{
  "n_layer": 10,
  "d_model": 64,
  "n_head": 2,
  "n_kv_head": 2,
  "head_dim": 32,
  "d_mlp": 192,
  "vocab_size": 8192,
  "activation": "swiglu",
  "norm": "rmsnorm",
  "norm_place": "peri",
  "norm_eps": 1e-05,
  "positions": "rope",
  "rope_base": 10000.0,
  "rope_fraction": 1.0,
  "qk_norm": false,
  "attn_scale": 0.177,
  "bias": "all",
  "tie_embeddings": true,
  "parallel_block": false,
  "extras": ["capped logits"],
  "init": "uniform",
  "init_std_qkv": 0.0523,
  "init_std_o": 0.0117,
  "init_std_up": 0.0523,
  "init_std_down": 0.00675,
  "optimizer": "muon_variant",
  "lr": 0.00469,
  "lr_mult_o": 3.0,
  "lr_mult_down": 0.7,
  "beta1": 0.95,
  "lr_head": 0.00741,
  "warmup_steps": 200,
  "schedule": "wsd",
  "decay_fraction": 0.715,
  "decay_shape": "pow",
  "final_lr_fraction": 0.02,
  "batch_tokens": [8192, 16384, 32768],
  "seq_len": 512,
  "doc_mask": true,
  "train_tokens": 82120000,
  "steps": 5119,
  "dataset": "wikipedia_en"
}
Each number is 128 + 32 x the weight over its row's rms, rounded and kept within 0 to 255. Layers, rows and columns count from 0. Numbers have three digits each. The size before them is the row's rms in percent of the matrix's.

# q: layer 4 attention query, 64x64, rms 0.19, rows 0-31, columns 0-63
# k: layer 4 attention key, 64x64, rms 0.201, rows 0-31, columns 0-63
# v: layer 4 attention value, 64x64, rms 0.279, rows 0-14, columns 0-63
# o: layer 4 attention output (transposed), 64x64, rms 0.751, rows 0-13, columns 0-63
q0 074:092073102149148107142099204153150125150057118080101179149144124118162073145111205105124118135121080122118115133136076058176109160168162156135164097106112106122121146101087151140094121133142085
k0 069:076120161196138072122136158070140167102086176085107188113141108124172175112146134127107110170138072185111118146131119107093180112136186164117123138107097141155182121143104118179076144106125126
q1 076:151126113117140076177055190132149124136103118116085124125181143106115126141120157026092116166135062158120144144139087110149112192110141145122116165088185134090130129091144109121117119086186132
k1 071:159140129121142143156092115140159150118134085128202113235105077176132101146120159104158122110146120186119086097127130107098148178134061162127129168149112164118111180155076154184105132104114129
q2 074:129143123135110158086207085123127158116178132135128116124132124160107138116092106187156130129155202068129168100141186163081171070124148098148168103185121094180118153135094140165138130132101183
k2 063:078118116107121153051174121118120132113110108122154076070165133058115110123107132146116152185137144128157142168153114159075139149119086105153120102149202145114134087127128067063142141199140106
q3 064:177100153166093101135090196143135113183138134140130158157186174130065093128108171073114094140147116125108160137129118122178102121225140190128125098109105145119105156147080132177116121095123100
k3 078:099110109138112125089149131052167138162126157050101152084141113073158131119074159155159105131140138165113107112114131076039181139116154108151169113130102157136088155113108098160130127117165062
q4 082:143165110147075148184094178162119157153105077163071095165148128183158113148136146102084146146180141089105164139137046098154151077174133121125144110059109117164108128100122111097099114135096131
k4 070:113100094122087083086074143091127127149142150092174171121146090131098118160089121092157074102119094196161108146104162125146108155134121166126149165122119107051107181187071086164121113103129091
q5 078:073074113122172186171098168124147107106139124121122108140135115104145136159112182107163133114152081147118138150143155095084147200081131119131176106106167120127181068085107114160070121102097198
k5 079:127144146097136106143112138099105117142143104139128171172111116173109113129065125136118105135135112074157136060093126053123144107232167145066125182132096077131083153176130111123166143120095158
q6 066:078070108107106097161074197129119110097105121123155160099185134091112127149137189125131119159096073184157134121139137100118087205178084136130112139117165154104166117138128135152104114061166105
k6 068:189186137125143108135148108098133149132154106141135131160100127144094065087121167121110142062145161119124142081085179127050149078131133127123168148087102086111058138152156168188110116145097089
q7 092:095190079110165152128160149100099131150182132076100109098119067102139122142156155141187192170130108121110096131148136158108148169043130110122102139123140104107125064098104115059179138134147139
k7 098:134097118106118161182139102180117111165190138230154101105099121139149128145139083146115119149144181127157127092160092165164111068180104076112122158156111123136133150143152073080180130127110163
q8 079:204143135138099125140115167150085081153092078133141114154181111081105106132106120083117118110152080091117170152114108072142058145118098188138122133118110138153183074140112115099067148064124126
k8 084:146151161111115123096155120180104117165135135048116175145119113172157172057125135128089167139114104178116084124102124079103112149053105109121125102124131113096110190140080077116098106087109074
q9 070:083103118085187061064096132079158112120132144108102079137100124128129114120123167140111174102151131128137127085126138180115041113135186103121144138156163077102090153159148139184158112163149085
k9 092:187163169119166149055136096200115158166166114141142126149118059146134160133180114160109169157098143086128169127137167139155157123066088145115079123126141134106125169115088180112122086166100118
q10 072:123148076130131208140095110152099171148130157082134079121136139124170178171115103168143113142144130122101141075101162184108073130095090092174144126123184053092122127139140136124147104136120050
k10 078:159108069163156139146137060191108142128106120128155120119077073150135154073161156188068105146117181102097118155137144148130152140108082138095125104174114177133180145116115108138100069115088084
q11 084:195145140176113086107054197158134084095153058087171121156079086137092090126150182138133108148146127133112084120128174076114086094160131156144121128180149123116114129140105123110085145120134097
k11 083:123177037111148137119123094126147206155127102116059164137182120133119110107128129158163125099107145154149107129099079160089100140116127136157100100149102132165118170092087101178154121083152048
q12 088:184080146100103111157106144167169136137101125159137119159123207148099108065114072084082113111115158131142203141147144107194135146116164169106079120118099131111144124112168120159104119057106096
k12 095:115078146095124088152114094123139111157111137091115172078139147093109073097082153098127152139094158106119073150162166096141092133121134120148123073098063096044137133116135109136116140182158045
q13 085:156129104110082208138112086146120125060166123118133160148141110142134129174150186066128053119112119114103151109111127093094123152170119130123172126100158161078182090102047110125142135112156166
k13 084:114096095135122143129125107127136128130104146125149093164164091114045127102125142147154101073078156099098141146206122166136162188124173133122088138155192118141152122131100205154108085113113203
q14 065:094118140117121075076080149043148167155089177104187063088106140111154119121067118151159150186146086127153143137125129129126102071134110104131128123107134097058107176170141124135122156125107098
k14 109:195146110133132132138170096157134094092090115143126129159125108146145177136169116130163167196112117117110143132124083136138166187103063147069162146140147123196099172086140165098102073117193113
q15 087:129094164083178131096139092139142131148098152085150120109128128123103150153133131153108187231086139103095098129122185153126075157116133145157123159144152098083146130154159116143206157184068137
k15 077:158096124098127140134112088111088156140105081195159186097179145115140115149124112121113066082088149113163158093122135210131073116093141078127160123146157118093055185154127134131133109123168154
q16 068:118158150107053133131120122151080157116127156125150133113165143168083205135106102132167127138152104082126195125134072057116075073180076128158162116110138137114127172139136084140183161116123129
k16 092:112083147130055137066162187083125102137085077083112163157144155098073113115075144072096142108088095148119121147092121112109130155137124145144112088129097207098143137158149101161113136104164085
q17 069:137108147132109144107143085160189138152117143150227135134118092147116156125152149080115191166094120151135143142164114134135087134068093148168094083102111146079217137123099166107108176138125160
k17 088:118119092124127117136102108129137150090118115118104121030125078153085168178137086156160047154075124127097174197100113144119077130139133107124146118085124141140166070089108149132084099155137168
q18 075:119173115091077125139106110172087183131121098113088124126122169078088173165152123116188094177145139080097142175129122106084122139166134069145179166099172117178056140109132111109137122167137117
k18 103:114137154167192107109124085121111132157202124130116156158117068154154188173189135175195204107110122149096134158087120166098129134122086115109128152101156102105082164098111145145102101123163140
q19 086:112097161106111120118144123161104136094193182195184142107097096123174156122161153181098121117095169179151125110132177199094098082143122104111121181121155109112114116195127159156168165138124124
k19 081:176170091140033111101106184128119123127159174046082176096091155156089100146074134138112108120154073125107098164149123099139106108148159146105114143109103137153142145124171145109104146093098076
q20 090:098129164142121151130083139158072098106120122110078101145093083179129099075131138109088214142139119153141171147168140070148136111136116150090112101065090151109166159083142111174125142133104053
k20 081:182073150110138108114077129133148175147097139160114125114146120079137134075164108063148098122116133114133160181147169141127046141118098137173063095161141104131113138125157190068151103103112077
q21 077:178105197186096134126121166131130103139128097130163135105143094140099157085095160130045078089124098169135088152146084106157110086200158137111104113172123139157152118158101073142138140075139100
k21 084:113158089157173132145117117147052112137100115100060108132121149078118188148197137160161167129109139143104128111136151196095173165139097098164122118143172120139105150065129166110183095129179124
q22 090:076123096143143154113127127168193129090164165150137156125162149125177166126081153137103144125157140134122053135106194102117156163093087088150188160153139094053118194161102104141114104126134102
k22 086:140159128154096140067120149076081178100111118141165112134146117138195138158122121138080095118115138086155115169117160063097158131161100125071134127112143139197081079158173133064123097122075106
q23 070:155095168124148148125112091160101184096128118113085123104083152148201176087138059153137108107194111129109141106107087119128132094051092164113141135117140086159147132172101169126118053151124137
k23 074:090135085113167137149123125140116155104150144109133099159118131185153101195141102109128155153111120094092131197179062065111129167185103131103115074119094162139128116111184110143057161168108097
q24 095:134084135167138068114092203095116106112141108110119137103086151149061136131141084116054142157117121141097116178116153141138078093161112186093137155088095180132164161089137124093137147064130160
k24 072:179088102138129145138154090176141107122139171089115104125195134163084102103118171126142149081095134089118116132152162130070172175171163098147092101155172055149094080156132117174136108179116102
q25 083:143157136123150167125108119122071135124161119161161154073171132141097149122140100156142039088113129133151156099073104150169119173065103157111101128111112139110121117149140147165252105144120134
k25 080:083082107117148122145162097142115156162055132210133113119124109085112120125163137079110113119157139180104168179087109109087149146133084080157118160094140080133163126151159129080079101178122179
q26 092:145148078169142157184141197104131116104136155097154151086080116127175140129150144162148124107181135176118099131142128174085077122077201114126085108179091142101144144094128091142140109129205119
k26 075:093131113114165148061128087077123155190177106120122095121098129151110121110122105159162146120100115154165090128093091092144187135207063138126147135089115096170119068152142115111121067101084107
q27 078:113152204131137116146101134132124107116112117088149101139183131169108119158151101109179111152176115140099142133136177116100157064213122127162154157179122085140071138125080127212113099099107161
k27 079:096069076163149096108163173107158156162122056089153100201116160128174153125105140166169099141088087057145108164146109089093131155108104096142107122129131138106083189143111111148099123119106108
q28 105:141142141158137118130144106094110108164108081108160106171129107135112145101149114144108153163196104145068148197146121123144124152149154162049120107068088182180144123122176152128090141112069200
k28 079:111132096145134108137158092084150102093148159077077161151148152162117131150075169074117181139128175142154126150084167093139139164170169039110144152135106150130137089185098103126132135132190172
q29 085:061097121123109181087164196133131130115121128082158093145131134096146108094103099165088076078114119056126111131167125096136174126103110149122181186098125083115134115153110172126111152140054159
k29 085:159128202127148131119121084135072082089049167138155081177136127105127107111065113111172121172170101112130185154175085112133133166140063107152101121149186148150135140143134084109123128133136159
q30 083:185166158181102125096125061114144152129119119114117153052135100146134187083084089081127181129102103137163119133129135148105121119140201107168122112112145163071147155136075107167117118138138058
k30 090:121135083108132113146160153145063134192087048110096187155122122061127164114155084119171171189161137128107149108125099130149135166156154147092126085145118131165114106104174063096131110161120147
q31 076:146182118155134082122130102142083130087156149156160146135103134139127103105158090088101132038106116192183095154133142129127129118083049183113164123149109145116116186111190111084097119167131131
k31 080:179205127114144116164179129140099119150174145127123098094160120116158160168129112102139164179114118086057139184094083173118132129143091083099101135118124103181145072152154133170165150186129150
v0 081:088109116145109053123129068158067100126114207065096117108158120175145121123146074116112111123104154123107154140180101111155137145122136109136124166055128093159134131130186098164174140108101183
o0 079:128137161146182103098162120118096077109129113093108122119182099122120116072076117070186138118110138066138124197203176106155146134105126095139153098127163099151094135140185128094143090084092143
v1 090:098066091192124097154150062110143145103134109103173122130124127171164097149187116141172130133153135106149086090152183200163141148119154111137159109129155147069165169116117086097131179115094167
o1 092:143150154151119130080149091123157139146117162069145140119145160168120104073166141173166143075155125196147143103095147127128169100126152142131087135056117083162085100130164095068118161165087065
v2 101:099120117089151101120100077157122184177098122170131131148215132133138168111131146111133216150195131151132132099088141179090179085144087149161142145134162103119121079097081126132161140103128156
o2 114:168173081083101100094138110085135142174161108106128095113146133117132107127109250150099137183109119147114085121154113109176144150142112160153073144144122130123143142137083120122124212116184100
v3 103:139141093136102149135140173142158095063134150112167106185188117109127198098183132122125072100105123170118164085114068040156175121117122150147128118123141132156145070115145082132105117101150159
o3 108:146148136056164078190123135102162126099096131179095133115136095143117160074116123081096088134118105106204123177137118167143157100110116138136078143158088140113084138054174108104120088129138178
v4 082:082129104138119076143154171131165089131077120153137083155135062130108082133188125105144165113119117108082139139101092151122079119106086117082162177080135099069090111116128072114151150057156148
o4 088:106096123132107065088175099100150159150104146111146096146155160092099101118079109087119114098101154091157081136121164163112104123107143156162178073138145078024082105146095087154154122119148112
v5 091:155108143129144176124204147135085129151078151121092080147141166110144182155160152045141088153083158120110144100109088129094162116143137081106070106159154121175136165177094145164138146144081110
o5 099:137147131121138184147155115132092163081102104103146122094135141136142199150091142052164141130124106098139092134111054148067141101123130101148149098184152091184154165106040113131094133139099149
v6 103:142142157098102145112063122072197131122160115089162154066153143176152103118140130183071115072173085096133095102091120078151156110112154164164115079120108140133125123133087094134158170144167099
o6 102:097122100071122112141098130127169087125132143112139124131126126134132134082172111094080081087112138125082154086134127152232104147124146155126093159085053199117168102173162127098101172135099147
v7 094:126140127124158142120087113113102127162138164106079170151117138083133151126077100154078093174146159138109102137113046117173177168116043163065148108174093102110076118139116113137114095178113116
o7 093:160148149134117140168110152191103076095139139150138127156121098185114127124177140153133168165065147092052135113144204157111176114111035124172158129172139145122156103116130115127135120108105171
v8 107:109105092188121151151163202092111132173149157094175121175092150160153118146133129156109115142174104138129152145169104112182159115162140162112102141115112114130097168119139116103091154173010129
o8 111:110094126171095163204213148080139107170080157086136144130091129160162095124110113191120094110186117170144092127158136158167163091104120099141144153154150113126099096080166133138162149137088139
v9 090:118147149148128110121131147155121123158128148089135126148195102157084097145069162149129127131176132117065064129133111063135193054155153108151112079112122091142179168138118064110074138159151145
o9 092:131172105125094121101088101141165126121152129115125128132119135168108149144109053095127139169154090090121131146184097200173127107068141100115187160144135151069103206143090154143079175156104136
v10 092:101106134149163079124081117151156155143096088132119099134112105124076057041167157176130180114142127128128134084105148099119146125154217119092143164124131090085074169112144123143109137113082155
o10 088:093134155179100110115129096113174182136143102128137123127154100143160078155119175053077179091145171137164125109178170101147132106140139105106120108154183165059183113179165098145140167131139110
v11 093:099111151083170097138159130116084207106139127107102132113148112160141127146100138139137164165083139111097165112096085132108164120151163169089112177068091078067097085099151190084124167149158105
o11 097:128071138084135194109171088115149114138121158131146068126169109155144082119088153152122133176060151081131150123157116063095165143160203117148141136086163153087151118074089131162138114134107143
v12 086:120156174139187094165142135167147151104135119101078098157166176110087142120109169165117167107161162143108138111127093099097193078138174130117181129135105079152122221085142126082110089125128142
o12 090:147145162176130132133123071146149192123139100131180076149126145195090109136115178162121160163171167083153137168187151155136146110137148092105163186176149138079138167118115136076111132163152168
v13 065:138146109110123156095154131148086159079202157143136174111151087182155123192098164113099142162157146186193065144129133111151131137153082131138160100112130206106132168157146092115117159101099106
o13 075:143122147176131128135083176139139111124160119155135173147083164128189215128102064162147134200122076148108156149088136103150132093144106139159186166133130123144107167126174141143051141133122096
v14 091:107100151175148110091078033119087166154215127113092101100163074159090147147113126096139180156107098103116092119125077162147133152140100178125111154091155082115093128116110146116120118092140152